config.toml
num_hidden_layers = 8
hidden_size = 512
num_attention_heads = 4
num_key_value_heads = 4
head_dim = 64
intermediate_size = 2048
vocab_size = 16384
hidden_act = "swiglu"
norm = "rmsnorm"
norm_place = "pre"
norm_eps = 1e-05
positions = "rope"
rope_theta = 12400.0
rope_fraction = 1.0
qk_norm = false
attn_scale = 0.125
bias = "none"
tie_word_embeddings = false
parallel_block = false
init = "uniform"
init_std_qkv = 0.0188
init_std_o = 0.0
init_std_up = 0.0188
init_std_down = 0.0
optimizer = "adamw"
learning_rate = 0.00089
beta1 = 0.95
beta2 = 0.99
weight_decay = 0.088
lr_head = 0.00476
warmup_steps = 260
schedule = "wsd"
decay_fraction = 0.283
decay_shape = "linear"
final_lr_fraction = 0.0
batch_tokens = 131072
max_seq_len = 768
doc_mask = true
train_tokens = 845500000
max_steps = 6451
dataset = "wikipedia_en"
Each number is 50 + 15 x the weight over its row's rms, rounded and kept within 0 to 99. Layers, rows and columns count from 0. The size before them is the row's rms in percent of the matrix's.

# layer 4 MLP gate, 2048x512, rms 0.0556, rows 1697-1805, columns 128-191
106:50 65 55 65 53 40 54 34 29 48 63 41 32 32 43 57 39 48 57 20 61 37 45 37 29 54 49 36 30 47 53 28 52 58 51 50 69 41 87 31 77 40 61 74 76 57 41 63 68 49 77 42 60 59 66 35 67 44 41 62 46 63 40 39
102:38 40 55 32 72 65 42 61 36 81 52 74 41 62 42 72 38 62 34 26 54 55 70 59 62 25 46 33 39 43 50 44 64 68 63 46 55 61 47 60 44 42 45 43 44 62 40 56 47 38 48 15 71 55 71 71 51 23 61 45 45 47 41 52
106:37 72 53 53 72 76 54 61 58 64 67 62 58 57 36 28 61 60 69 82 34 36 44 41 57 41 52 68 34 46 47 43 66 33 57 21 58 51 76 46 53 59 39 77 44 52 42 59 51 65 69 34 43 48 56 57 22 73 49 49 63 49 44 61
094:54 55 57 70 53 84 54 74 40 58 40 37 33 76 58 28 47 69 55 69 49 33 39 41 90 77 58 30 29 61 58 58 52 59 47 96 34 48 68 61 66 68 33 75 50 37 14 58 50 38 83 29 16 34 62 57 52 44 40 26 57 38 51 39
092:44 51 41 49 77 60 69 40 57 22 54 75 35 51 41 44 68 40 36 92 51 38 38 48 51 40 58 58 71 33 86 41 62 29 60 52 38 28 44 62 49 40 27 70 30 64 58 57 61 47 25 62 48 53 76 53 35 51 32 55 21 55 56 61
099:34 50 43 29 48 47 49 60 36 46 64 41 51 32 35 36 55 47 34 42 45 43 62 40 15 64 42 58 44 75 48 29 21 25 72 46 49 51 75 66 34 48 43 42 55 64 49 59 32 47 22 62 31 45 38 46 35 70 21 40 70 40 44 62
100:54 63 44 50 48 67 38 51 63 60 52 36 59 21 31 64 34 52 23 48 65 45 54 36 27 75 50 47 50 42 08 54 36 45 55 39 65 38 63 29 51 41 40 49 38 41 37 58 85 59 62 55 53 53 58 32 30 56 36 14 74 41 49 57
099:35 74 56 58 27 39 47 40 40 52 30 36 70 52 22 43 58 37 39 53 45 21 58 55 66 61 62 73 56 52 55 42 36 49 75 43 58 41 58 32 72 63 67 56 76 61 51 78 43 47 39 53 31 25 62 45 20 82 56 51 39 65 87 61
091:68 53 34 68 60 30 65 57 49 60 54 48 36 44 59 42 43 43 61 51 49 59 56 51 67 27 53 47 44 70 78 53 62 43 49 32 62 25 37 48 32 06 57 31 48 24 68 41 47 42 59 72 61 71 71 49 55 30 54 32 35 32 07 25
099:61 55 61 27 48 07 48 44 43 68 63 56 40 54 57 66 47 77 37 48 71 41 59 59 60 86 56 39 71 74 42 48 23 43 49 39 67 53 48 33 59 64 58 32 43 38 22 60 45 31 21 51 60 28 60 53 52 58 48 40 33 56 52 48
102:45 46 38 36 44 60 55 32 53 33 73 50 34 37 43 42 51 53 35 43 70 73 41 47 60 64 15 53 35 55 51 32 53 35 30 27 66 38 50 61 43 75 83 53 72 45 57 48 69 34 67 53 40 63 44 50 71 42 27 48 28 60 44 51
103:49 58 31 37 46 57 30 68 34 50 58 67 45 65 45 39 55 50 32 67 50 68 63 41 51 63 51 51 40 45 54 54 61 38 25 52 60 33 50 56 60 44 74 58 64 56 46 18 36 50 45 49 76 47 58 41 67 72 35 37 53 39 22 62
104:52 72 44 51 51 60 57 61 33 52 56 35 44 40 73 58 36 71 46 64 74 38 45 45 40 55 33 59 56 47 34 75 40 77 60 46 40 61 65 41 23 34 61 38 35 47 68 46 95 74 77 44 52 44 59 48 52 26 58 57 85 46 65 40
105:57 47 46 28 36 37 62 57 54 26 69 76 71 67 40 34 71 44 36 67 65 66 67 09 35 64 19 28 53 35 37 51 42 51 39 36 69 59 24 49 61 50 55 64 53 26 45 45 62 45 41 72 36 64 54 24 57 44 46 39 43 56 28 60
102:47 36 68 59 35 44 39 62 58 36 57 42 34 41 40 67 64 74 52 43 27 77 56 59 54 69 42 60 44 82 32 47 17 48 65 23 34 45 63 72 21 45 28 35 60 52 69 61 58 35 39 36 59 50 72 61 42 68 72 59 49 71 71 54
098:68 37 14 66 68 55 56 88 19 39 40 37 29 77 54 56 31 57 27 53 58 61 18 45 32 29 74 54 33 44 46 76 45 52 78 95 34 40 69 49 47 45 52 36 73 50 52 33 64 68 36 38 45 19 39 63 70 52 36 69 39 41 27 49
106:54 50 65 68 59 56 58 58 51 57 54 50 39 28 36 22 47 56 67 23 63 52 67 49 47 49 33 46 66 61 87 29 36 46 59 48 56 44 23 66 57 38 52 53 75 36 35 36 58 48 30 54 43 48 49 45 46 45 60 48 59 71 41 52
100:71 24 32 32 70 31 48 72 41 45 28 67 36 66 28 54 37 58 53 11 54 40 46 37 65 59 61 55 45 50 43 41 36 55 88 42 64 32 52 52 47 52 24 78 46 88 68 55 50 27 58 48 47 56 63 68 67 44 34 50 46 45 48 71
102:46 49 76 67 57 40 49 39 31 20 24 81 67 48 25 45 30 55 62 50 35 56 51 56 40 30 70 61 52 55 40 42 31 65 53 83 40 49 44 42 33 47 64 59 47 45 52 72 46 32 54 64 60 37 40 33 59 73 61 40 69 36 56 46
099:71 32 65 47 37 44 68 52 49 55 55 39 40 40 60 63 66 35 40 42 26 77 37 20 33 86 53 86 30 53 17 35 32 47 43 50 52 61 42 71 46 61 68 57 28 36 38 41 84 60 42 33 44 34 46 51 62 56 70 43 50 57 75 83
099:22 44 74 47 55 56 64 49 35 62 51 50 71 12 62 46 25 62 48 51 66 76 30 30 50 64 56 46 59 56 64 49 32 71 61 67 61 57 40 45 56 66 40 74 45 43 60 47 58 61 46 41 63 32 68 58 38 69 47 54 45 60 67 74
105:38 70 44 68 75 49 36 63 45 66 49 50 45 58 39 47 30 23 75 51 45 50 60 54 11 78 34 73 76 32 60 10 43 44 49 53 75 39 48 60 63 42 60 52 51 41 35 60 72 52 26 77 66 39 44 35 42 26 43 41 46 78 41 56
099:65 89 36 61 39 48 65 63 47 63 59 41 55 45 42 43 45 65 42 50 30 54 41 48 44 37 68 28 42 41 13 54 75 60 28 56 41 54 51 55 26 16 32 66 49 63 31 50 58 32 57 39 41 66 34 80 42 46 23 44 36 25 80 57
096:32 70 52 49 47 47 52 55 64 45 47 49 43 64 66 31 54 53 49 15 55 30 64 57 38 55 47 39 48 40 28 19 43 32 57 35 54 32 54 50 30 37 55 42 53 37 56 59 57 62 52 62 41 67 62 39 63 60 59 37 61 41 48 56
095:34 42 45 67 46 60 48 28 43 26 66 55 49 43 57 46 33 49 47 43 57 52 27 27 54 34 65 77 21 62 35 90 31 62 71 25 36 64 64 42 69 56 72 26 56 31 32 67 43 68 56 49 54 32 57 51 82 41 31 28 43 43 59 29
101:66 59 63 50 64 49 33 65 42 53 52 31 32 41 45 58 47 46 89 52 55 58 48 52 52 51 44 66 47 43 70 44 55 45 37 60 57 48 86 80 48 57 22 54 68 47 23 50 58 38 67 57 24 71 40 34 43 55 71 31 43 38 56 52
099:48 19 56 46 18 77 55 39 36 55 36 63 71 41 70 49 80 45 48 31 28 34 31 61 43 26 07 52 80 50 43 44 37 62 53 49 65 63 51 45 73 47 60 58 23 70 73 43 61 54 55 52 35 60 46 97 77 49 48 44 40 36 48 53
096:42 62 44 45 53 37 24 41 40 54 64 46 63 41 65 47 36 61 18 77 48 33 29 45 36 40 65 82 34 72 59 49 50 43 73 43 42 64 43 23 49 65 37 51 40 31 52 56 57 72 52 65 46 23 47 58 33 64 68 39 51 31 55 80
102:48 40 56 66 70 54 56 60 39 39 77 61 57 20 47 32 67 52 49 44 54 68 71 63 39 37 60 65 56 51 54 48 43 57 67 56 65 58 61 30 36 34 53 58 25 50 49 37 44 66 63 32 52 53 39 51 61 61 29 63 30 72 47 42
103:37 41 17 38 49 25 36 46 56 39 34 43 55 50 49 64 27 42 67 28 59 62 58 75 42 81 48 38 87 43 51 63 50 64 65 46 29 62 89 37 71 62 34 51 50 29 62 41 56 45 50 65 43 52 27 39 57 47 61 25 53 29 45 48
105:31 34 42 59 48 34 33 32 44 59 64 79 58 24 66 62 38 92 49 74 35 47 45 54 37 67 30 63 59 79 79 60 28 42 30 45 57 53 75 75 69 25 40 64 75 31 69 66 71 31 53 45 34 45 59 47 43 55 45 26 61 60 38 75
099:57 46 47 46 64 35 75 64 48 51 41 50 54 59 33 54 42 45 34 53 33 60 46 46 50 10 61 33 21 30 55 46 64 54 40 32 50 49 57 04 68 47 52 46 74 17 41 75 46 69 32 69 37 40 59 49 59 40 42 59 48 50 51 45
094:76 54 30 62 64 58 76 30 46 30 35 31 68 42 42 36 46 63 31 54 64 54 31 52 25 46 56 64 22 34 53 83 49 43 54 54 61 39 52 62 57 60 33 48 58 43 65 55 28 33 39 74 62 49 63 42 36 64 11 76 47 61 43 33
102:53 37 64 46 22 19 35 69 21 67 59 29 69 49 80 56 32 33 58 48 47 51 19 43 40 44 40 73 58 50 72 40 18 49 41 30 83 49 81 74 37 57 38 43 25 60 51 54 60 52 44 58 52 44 46 42 55 55 48 61 72 31 52 54
099:45 40 48 58 45 69 31 69 35 62 47 51 72 52 64 25 55 37 61 64 60 65 62 31 24 88 65 76 35 29 52 44 53 31 69 58 73 45 47 47 62 33 36 40 29 63 59 59 42 26 35 39 46 40 34 41 74 18 69 59 68 73 82 50
099:32 43 37 28 53 20 46 60 43 53 16 32 38 61 26 25 59 52 37 69 16 39 48 89 47 47 49 47 56 53 45 48 47 29 58 41 36 45 37 47 41 74 40 44 64 17 91 43 52 41 35 46 30 50 43 57 46 75 55 28 42 74 85 39
100:57 20 54 47 55 70 35 47 34 73 33 42 53 63 74 43 64 57 49 70 64 59 37 34 52 78 31 59 71 28 31 49 50 72 31 48 48 80 63 60 31 48 66 37 24 72 32 37 17 53 60 76 41 42 44 26 56 50 29 32 55 66 58 42
109:36 50 55 25 76 50 57 55 36 60 72 76 52 37 66 39 64 75 46 54 36 28 40 55 45 57 36 39 40 41 50 43 48 68 56 40 25 60 61 44 71 50 78 28 59 56 21 54 43 36 42 39 43 18 32 42 39 41 38 18 34 64 52 31
104:54 53 48 52 65 82 42 52 56 73 50 49 50 69 64 47 41 70 50 44 50 79 55 44 34 56 59 78 45 68 36 44 44 55 56 46 53 50 48 63 25 36 57 49 28 44 55 27 58 48 49 53 50 20 56 73 72 17 40 57 43 26 64 52
096:43 51 48 44 52 42 50 62 40 53 52 61 71 53 47 46 42 61 53 68 34 62 58 28 51 18 46 62 65 50 65 48 46 50 31 76 37 54 36 27 22 29 37 79 26 72 51 45 22 66 46 54 58 60 46 56 47 55 31 32 45 59 42 63
104:51 29 65 64 44 27 70 51 50 68 67 20 61 13 50 34 54 48 41 38 65 53 36 57 47 44 68 68 54 67 46 38 50 58 74 67 48 47 94 67 40 65 30 52 73 36 40 28 72 53 62 51 51 57 66 45 45 46 46 80 30 54 56 34
097:38 50 70 56 45 37 40 56 47 36 66 58 51 53 33 57 44 54 20 78 77 59 32 62 63 56 64 66 55 52 47 49 78 58 27 35 66 40 58 21 43 25 50 32 47 67 46 31 44 51 64 65 59 72 64 35 59 32 45 70 74 43 47 38
100:59 48 17 42 41 45 23 76 37 52 59 37 55 30 56 52 59 53 41 39 51 40 55 61 29 59 48 39 40 68 39 64 69 26 28 47 81 44 45 57 45 41 42 48 56 72 57 36 53 42 53 55 48 68 63 87 76 41 30 68 61 58 61 39
103:85 49 48 60 50 35 27 68 34 57 43 30 62 50 54 41 65 55 40 46 46 51 65 76 16 70 50 55 24 67 52 51 45 64 51 51 43 61 65 53 34 47 59 47 45 54 73 55 51 66 53 46 45 68 58 35 81 31 53 43 46 71 48 32
102:48 47 48 36 74 67 52 53 52 41 31 31 71 63 21 55 50 78 76 52 37 59 67 71 40 57 61 30 87 25 48 55 69 25 66 47 50 61 51 56 41 61 51 64 38 83 61 45 27 15 34 84 55 53 72 73 54 48 68 16 42 28 41 60
096:58 80 56 44 44 55 64 55 46 65 67 50 29 56 51 47 81 77 53 54 09 49 55 63 51 57 37 56 33 36 45 54 52 46 61 57 72 52 41 37 69 21 31 59 25 52 41 50 47 59 65 52 42 54 60 71 56 29 55 60 50 57 56 08
104:35 49 18 37 48 55 60 52 59 45 57 64 43 56 66 61 18 59 59 25 62 87 69 66 64 49 60 75 71 48 65 49 59 39 67 48 38 61 68 54 66 58 33 61 61 36 36 46 67 35 49 43 64 51 37 29 19 61 60 39 53 84 39 65
101:30 31 72 29 19 51 16 59 63 26 59 39 64 48 59 59 54 42 52 51 51 38 53 39 48 50 31 44 38 56 21 53 51 47 58 29 60 45 67 25 40 67 69 24 25 30 32 55 55 23 34 56 64 69 28 58 87 35 44 33 31 49 35 48
095:55 42 14 65 40 64 46 20 44 36 27 67 64 39 68 68 55 66 40 54 40 63 62 47 53 35 44 32 47 09 65 42 48 56 49 58 63 53 47 44 61 42 66 70 71 30 31 53 52 45 46 49 58 61 57 22 44 53 30 33 38 60 51 55
099:42 71 33 31 75 15 48 52 38 57 69 41 66 59 21 75 61 42 73 24 37 72 55 80 55 28 49 44 34 20 30 47 21 52 65 64 74 63 44 67 55 72 62 67 56 58 49 48 62 60 57 53 39 28 43 41 38 55 48 56 62 55 25 50
097:35 51 55 54 38 35 39 75 60 25 48 42 37 37 71 72 60 43 50 26 49 45 36 58 43 40 50 50 31 57 44 48 46 23 77 69 74 54 39 57 34 32 37 51 61 55 62 36 60 24 42 56 38 18 73 58 66 59 57 48 60 45 57 26
096:23 54 64 53 73 36 45 25 28 52 58 67 59 63 40 51 48 61 47 68 51 56 71 55 21 33 52 42 41 60 59 47 61 20 39 52 26 48 63 50 34 51 63 48 64 24 22 41 64 40 48 58 46 39 48 51 26 57 39 28 30 54 60 58
100:47 56 59 66 64 34 49 51 49 76 56 46 57 55 54 35 37 76 39 48 64 58 52 33 51 61 52 56 39 53 68 54 53 52 25 48 55 48 54 46 49 50 35 24 63 56 63 30 41 61 39 54 25 16 23 24 24 68 56 25 58 37 33 72
094:22 42 40 25 76 33 30 54 50 43 33 54 19 53 33 71 75 64 49 43 56 59 29 41 47 76 57 44 19 55 50 50 39 37 54 71 68 61 61 63 67 30 64 78 38 33 45 49 33 65 59 46 59 42 50 46 36 35 49 40 43 39 47 47
099:31 78 45 51 48 46 55 73 47 41 65 46 38 58 28 55 30 47 69 37 57 53 52 40 35 39 48 55 55 71 34 36 64 60 60 43 55 52 49 44 34 32 43 52 62 02 32 65 52 31 52 60 52 48 56 57 56 46 64 28 32 59 26 48
095:55 27 42 27 55 54 38 39 50 52 52 63 79 67 60 63 35 54 80 47 41 03 55 70 39 62 31 31 67 59 51 47 49 28 37 63 31 56 55 65 41 49 63 39 76 05 31 65 51 59 37 27 54 53 40 56 45 57 17 46 47 19 18 43
092:63 31 25 44 55 44 52 57 47 58 66 67 53 44 62 54 74 48 58 37 41 43 39 70 17 21 38 39 65 40 45 53 42 52 57 76 52 47 41 49 62 64 66 68 82 37 27 63 52 35 60 61 38 73 43 63 33 64 43 67 49 42 38 49
100:48 42 40 55 21 62 51 47 36 20 38 57 49 60 49 66 63 52 53 56 51 51 33 49 26 76 75 54 41 75 31 47 34 58 40 55 86 61 48 56 82 34 45 56 44 65 47 72 72 76 41 71 63 53 62 65 43 80 46 40 49 30 84 64
096:52 51 56 42 81 24 99 55 52 34 46 59 46 59 38 58 50 33 19 40 44 44 46 33 42 38 33 60 34 40 54 51 52 53 48 70 41 56 37 28 83 40 63 52 26 79 39 53 69 35 41 68 56 40 35 66 69 39 48 50 57 57 42 41
099:63 48 47 50 57 50 38 58 32 44 64 27 45 44 53 77 22 46 45 24 57 41 69 62 65 51 66 38 65 49 28 80 52 57 23 54 41 63 58 59 49 26 71 35 70 52 39 52 39 31 43 65 47 64 68 66 46 50 64 40 35 43 34 36
102:68 53 39 37 52 46 80 66 47 64 22 19 40 43 59 43 39 49 51 07 42 41 39 58 50 52 36 68 28 61 66 31 31 60 43 87 71 33 61 40 22 67 52 53 45 40 68 47 54 47 41 21 42 75 46 26 72 49 58 41 51 73 54 31
100:66 70 50 58 84 64 59 44 32 45 75 22 28 65 50 53 50 16 58 70 43 57 56 34 35 55 48 54 38 56 60 52 66 45 68 65 52 31 58 60 76 66 25 45 37 45 42 54 54 51 70 35 36 13 79 45 58 52 56 49 76 25 43 52
102:21 56 35 64 13 46 44 36 43 62 27 44 76 56 48 38 70 96 68 33 47 49 38 67 40 62 54 34 31 80 69 70 63 39 29 55 83 47 23 39 69 37 47 40 59 18 60 45 55 42 64 25 53 48 35 65 57 40 32 54 46 75 70 44
090:53 35 17 37 63 63 49 60 49 55 82 46 57 57 55 71 54 61 55 54 60 36 44 50 61 54 43 35 41 79 70 43 37 53 45 41 24 66 63 40 54 32 14 72 40 65 51 39 52 72 37 35 19 49 47 31 37 38 56 49 41 39 22 47
108:56 51 15 19 64 47 61 75 55 56 42 75 69 55 81 46 81 60 61 47 53 46 44 43 59 70 54 61 59 24 50 54 55 61 46 67 56 62 91 55 48 60 36 54 36 47 48 57 37 22 36 52 65 29 63 69 64 35 49 70 50 45 26 33
130:45 50 50 31 57 53 50 40 59 49 51 49 52 54 49 64 80 81 49 42 56 35 41 26 71 45 28 61 51 34 61 35 73 24 74 53 48 47 65 24 39 49 24 44 56 46 51 48 53 28 50 38 67 62 36 62 77 53 65 54 33 77 19 71
099:72 53 50 36 77 43 54 47 52 39 34 55 54 55 54 27 46 62 65 22 40 30 41 45 38 29 53 30 65 68 43 22 56 41 39 32 43 52 29 53 47 42 52 74 60 56 59 39 87 42 51 55 46 55 34 48 46 53 56 58 70 64 40 41
096:44 37 81 42 33 78 50 34 37 30 60 68 68 60 54 40 50 53 71 32 49 54 59 76 39 80 40 66 41 71 22 62 73 43 46 72 57 46 46 62 66 32 51 72 57 27 51 40 43 74 39 78 20 49 33 15 31 34 71 41 52 11 58 38
096:50 38 43 88 50 52 49 30 40 45 51 54 62 29 31 56 60 54 54 46 44 57 22 42 25 75 60 27 47 62 42 70 44 60 41 46 84 56 53 49 60 27 63 77 48 70 81 58 53 62 38 26 66 19 44 65 55 27 65 58 40 22 28 52
101:59 41 48 42 41 63 51 33 52 41 07 56 77 60 52 29 83 49 65 52 32 55 40 39 44 34 51 40 32 35 60 31 50 38 50 50 59 26 50 31 47 75 28 76 31 30 49 43 38 52 47 51 36 66 51 44 54 40 43 47 63 73 20 66
103:42 53 50 45 64 63 12 71 39 37 57 38 39 29 57 67 61 60 82 58 52 40 36 48 42 52 29 13 58 59 62 40 69 66 44 45 90 55 64 57 28 47 52 85 39 59 76 67 71 29 60 21 52 41 55 60 19 22 44 37 35 56 51 49
108:66 20 37 53 54 63 82 55 51 53 31 12 62 57 56 31 64 58 28 70 57 38 32 86 28 43 55 58 44 33 59 45 55 36 25 72 43 60 65 42 60 37 25 44 57 49 49 24 79 67 61 48 47 39 40 36 51 30 45 46 57 44 66 65
099:60 72 42 51 90 20 36 82 52 51 41 63 49 83 65 46 52 60 50 49 59 90 66 27 46 56 58 71 34 30 70 55 50 51 45 34 56 65 49 45 36 61 34 61 44 50 63 31 53 64 59 11 46 47 42 32 46 64 32 80 36 45 47 34
097:39 37 58 41 68 50 59 52 51 52 28 74 68 67 29 59 44 42 43 52 69 67 55 51 48 61 31 41 56 60 64 63 67 66 55 54 82 66 54 66 64 47 60 35 59 52 82 60 54 54 41 57 59 17 24 26 67 52 13 56 63 80 40 51
117:58 13 33 66 53 60 33 65 50 45 53 50 66 54 50 55 26 56 62 57 43 63 54 51 16 49 52 18 33 46 63 52 48 26 27 73 53 37 53 68 60 19 59 70 55 68 54 57 29 61 61 55 33 59 91 46 44 48 33 50 68 53 41 61
103:62 49 70 38 47 65 24 64 24 60 62 34 70 56 67 57 34 78 79 54 45 24 16 36 46 77 51 69 62 38 47 47 43 35 49 62 78 64 68 43 36 56 47 38 55 55 40 61 38 59 49 56 54 18 56 65 71 44 29 62 44 34 15 17
094:47 53 61 49 32 35 48 65 44 57 66 59 50 70 62 42 70 56 29 52 44 48 57 40 50 50 45 25 73 25 12 52 66 71 48 57 52 58 55 57 48 76 75 37 33 78 52 37 54 36 59 40 41 51 48 78 63 57 30 44 66 11 57 25
091:59 61 65 51 62 75 78 31 54 37 46 42 36 53 62 62 49 54 50 35 85 66 79 52 17 57 59 27 58 88 48 26 52 57 60 27 41 81 65 47 57 43 07 16 52 41 48 30 39 33 42 63 31 71 51 26 62 45 26 62 50 55 58 41
102:60 53 20 57 46 49 57 59 64 39 71 50 42 56 37 55 57 47 38 59 78 50 47 44 41 36 55 55 58 40 56 45 47 51 52 50 17 41 71 39 70 46 42 42 49 48 54 55 73 41 46 62 73 38 68 64 51 58 60 53 60 71 43 67
094:30 52 62 54 55 16 43 27 39 51 48 49 68 47 58 34 36 19 33 30 33 42 64 48 51 65 65 52 40 45 37 85 59 58 39 47 49 40 46 47 80 55 46 51 40 56 59 44 42 42 33 64 50 41 34 35 40 49 75 35 62 28 49 40
099:72 58 40 25 45 62 45 75 22 55 68 56 54 52 28 53 50 47 54 63 15 26 56 42 38 43 51 61 34 50 40 80 33 22 70 39 49 67 72 56 87 52 45 67 53 51 67 33 30 23 58 51 38 68 48 53 68 18 69 47 41 55 63 29
099:53 44 54 45 39 69 53 39 53 63 55 21 48 57 88 24 50 51 31 59 49 26 30 58 41 32 50 67 52 46 49 55 22 41 65 59 53 33 27 51 72 70 53 55 26 57 41 61 55 61 45 66 43 21 33 53 50 79 51 57 59 35 47 42
108:74 82 57 66 47 55 45 47 31 37 80 31 52 59 68 44 29 52 45 54 26 63 55 46 40 62 34 49 65 38 54 61 50 38 33 62 48 17 52 50 37 17 29 65 34 43 64 49 77 33 35 66 32 31 55 52 54 46 60 48 43 55 34 20
091:49 57 65 52 40 71 44 81 38 74 41 68 40 22 80 31 35 41 48 54 49 52 32 56 33 49 44 61 30 68 88 68 39 36 43 45 40 45 31 54 45 55 51 30 31 58 71 40 57 59 45 47 35 56 56 63 36 62 42 23 48 56 36 64
096:44 76 43 66 34 54 58 71 57 32 65 42 33 53 55 76 43 56 48 57 38 57 67 51 75 70 42 71 70 68 65 44 58 41 39 27 39 61 47 61 50 35 68 34 59 53 59 47 48 68 49 85 31 45 64 18 24 70 53 48 45 34 67 15
097:75 65 53 35 63 46 47 64 50 33 33 19 43 34 50 54 66 60 73 53 55 23 35 30 42 58 63 72 56 58 35 34 39 59 64 69 67 40 40 42 70 46 36 69 44 02 39 43 50 42 68 40 66 65 62 58 34 32 44 46 19 76 77 52
093:32 58 75 36 50 64 64 52 46 56 39 47 44 33 33 61 52 48 52 60 48 42 73 37 45 61 70 53 30 53 67 23 31 39 58 43 50 41 87 31 51 27 43 41 51 39 48 40 60 56 41 46 39 45 48 73 36 31 59 69 61 45 40 79
100:22 41 54 81 52 27 26 42 45 44 46 45 69 58 71 35 73 45 23 35 64 74 38 45 33 50 42 71 65 57 73 63 30 54 31 50 51 41 34 46 16 37 26 62 54 10 51 48 60 62 40 37 46 53 64 51 49 52 38 38 59 46 41 43
097:41 58 31 52 49 47 30 58 31 63 48 62 52 73 33 54 58 46 70 48 57 63 61 42 31 38 45 62 51 19 62 24 52 54 69 75 47 65 61 74 52 17 34 60 35 75 63 31 47 18 36 58 47 57 61 67 38 63 43 41 47 31 39 24
100:42 39 78 40 33 15 32 74 28 68 38 65 60 57 55 58 53 46 52 20 47 35 53 87 45 57 52 48 63 06 70 36 60 36 70 49 35 24 67 68 54 44 65 33 70 21 58 58 42 46 36 30 48 42 24 73 36 45 42 62 56 41 37 70
116:58 68 46 55 60 48 35 42 35 52 41 27 39 66 76 58 72 92 50 44 32 35 48 60 34 63 22 52 38 53 52 46 85 42 50 54 71 59 79 36 62 40 49 53 43 71 37 47 79 07 63 57 66 61 57 37 67 45 43 69 16 52 22 51
100:42 60 53 51 20 53 52 53 38 70 63 19 35 48 70 72 41 63 59 59 22 45 34 72 46 43 41 44 50 79 60 34 61 36 59 26 64 54 50 59 43 41 24 54 52 60 50 50 51 59 64 18 52 43 53 52 64 46 40 41 44 76 53 21
097:48 16 60 40 52 43 33 45 29 17 75 51 52 56 46 29 51 54 34 73 62 40 33 68 31 20 45 99 36 58 43 31 53 50 46 40 50 14 32 33 56 65 30 61 51 59 52 70 48 71 31 44 52 70 55 51 12 49 32 29 44 74 89 33
100:48 60 65 66 39 40 52 42 65 73 59 64 63 67 88 51 52 70 31 45 44 27 52 50 50 48 28 74 54 33 58 76 45 65 45 68 52 48 57 66 33 61 72 35 70 53 25 34 60 39 27 28 44 38 42 63 51 55 31 28 46 46 41 43
104:41 38 63 49 45 48 57 43 26 78 52 68 65 54 45 50 43 52 60 20 83 53 38 30 50 35 50 58 43 54 40 50 37 35 57 58 29 58 53 52 49 68 46 68 51 51 50 58 77 57 60 61 46 56 52 60 49 57 54 48 42 63 68 47
099:30 44 61 52 65 61 59 55 26 45 52 55 40 37 78 70 73 45 44 35 48 36 73 70 61 73 51 43 36 62 73 28 50 27 71 42 58 78 59 37 59 35 38 56 66 61 40 53 67 39 39 69 30 53 64 51 43 95 58 34 51 52 40 35
104:64 40 69 23 57 54 70 47 31 45 56 68 61 37 48 34 60 65 48 44 78 53 42 45 49 50 53 42 71 50 12 34 40 50 51 80 74 37 42 68 63 61 65 31 56 49 38 61 51 24 67 67 50 41 41 89 38 44 29 55 33 28 49 23
099:50 29 40 26 48 38 57 58 42 60 55 57 45 03 48 39 33 50 50 40 33 21 35 76 34 46 75 53 56 57 57 61 65 59 48 27 54 39 48 51 55 32 57 68 50 41 65 58 61 40 55 49 57 49 40 49 44 34 32 55 34 49 68 58
102:48 76 24 63 70 66 50 26 24 49 45 88 51 39 26 61 27 68 51 37 65 44 56 37 49 55 59 82 30 64 66 38 45 59 47 33 29 81 24 54 33 19 43 44 55 47 80 45 68 48 43 77 38 35 27 48 80 31 47 40 42 41 40 42
097:57 24 67 41 85 36 86 51 50 63 30 67 45 21 46 73 71 70 63 81 79 16 27 39 51 73 59 52 26 41 01 47 68 49 32 38 38 71 40 79 72 61 36 38 31 39 48 68 57 48 42 40 30 62 58 43 70 39 11 47 58 55 39 34
100:64 47 47 50 31 63 27 33 37 49 41 95 57 68 70 84 34 48 43 49 58 57 57 62 44 31 45 48 65 35 39 43 46 77 47 46 34 33 53 33 94 72 57 49 51 49 50 51 42 69 46 26 38 24 35 23 37 41 47 56 53 47 41 57
107:72 41 36 29 46 62 34 35 38 52 57 84 90 51 34 47 24 51 43 43 44 69 67 83 30 59 18 55 55 20 22 35 57 42 57 48 59 41 56 46 36 66 48 19 49 39 49 22 57 60 66 76 71 66 54 59 44 69 66 37 59 53 56 42
097:35 53 64 99 55 43 11 52 43 39 59 54 66 62 49 51 54 40 55 50 34 54 72 40 26 52 50 38 52 88 64 49 44 19 25 34 54 22 51 43 52 58 29 56 66 35 50 44 43 57 59 24 25 59 59 32 48 61 64 38 54 61 40 67
099:49 45 47 36 81 45 25 66 57 68 55 52 72 58 47 54 64 51 68 30 41 21 50 70 55 68 41 41 52 43 55 61 62 44 59 62 72 35 62 51 38 35 37 51 43 17 84 52 46 47 55 53 35 17 57 46 51 68 74 24 56 38 62 73
098:38 45 48 22 63 38 44 51 41 38 26 48 55 32 64 43 55 57 59 21 30 35 64 56 50 58 52 40 49 53 44 36 35 64 56 72 37 60 72 53 38 46 49 34 41 50 35 33 34 29 23 48 27 61 60 81 32 60 61 57 02 43 21 68
104:47 66 56 92 50 50 50 29 35 55 46 37 34 49 78 70 20 38 72 59 60 46 39 56 40 50 57 71 33 61 40 55 50 63 68 50 43 73 45 25 52 45 53 63 42 43 36 29 82 54 43 54 53 34 65 99 33 54 46 53 55 54 49 48
092:43 61 71 68 67 45 46 23 67 42 65 56 39 30 64 66 46 76 39 28 58 46 68 52 51 45 61 81 78 45 42 56 32 32 32 69 52 53 52 63 45 55 61 82 35 50 56 45 65 29 81 51 49 55 44 73 46 42 49 52 40 25 46 29
100:61 52 41 54 38 53 36 18 20 48 70 16 40 41 49 21 54 55 40 48 36 50 59 60 53 33 69 62 61 59 50 51 52 24 45 53 45 54 81 40 52 33 61 62 44 30 47 52 61 43 47 54 43 70 66 32 29 72 55 27 61 39 43 41
099:54 45 43 32 35 57 31 70 45 63 65 79 65 66 46 35 61 61 48 64 45 38 46 80 42 46 20 41 63 65 74 63 59 64 48 58 50 56 52 43 57 21 50 63 45 58 66 55 70 24 26 45 34 50 34 42 55 53 31 34 41 27 45 43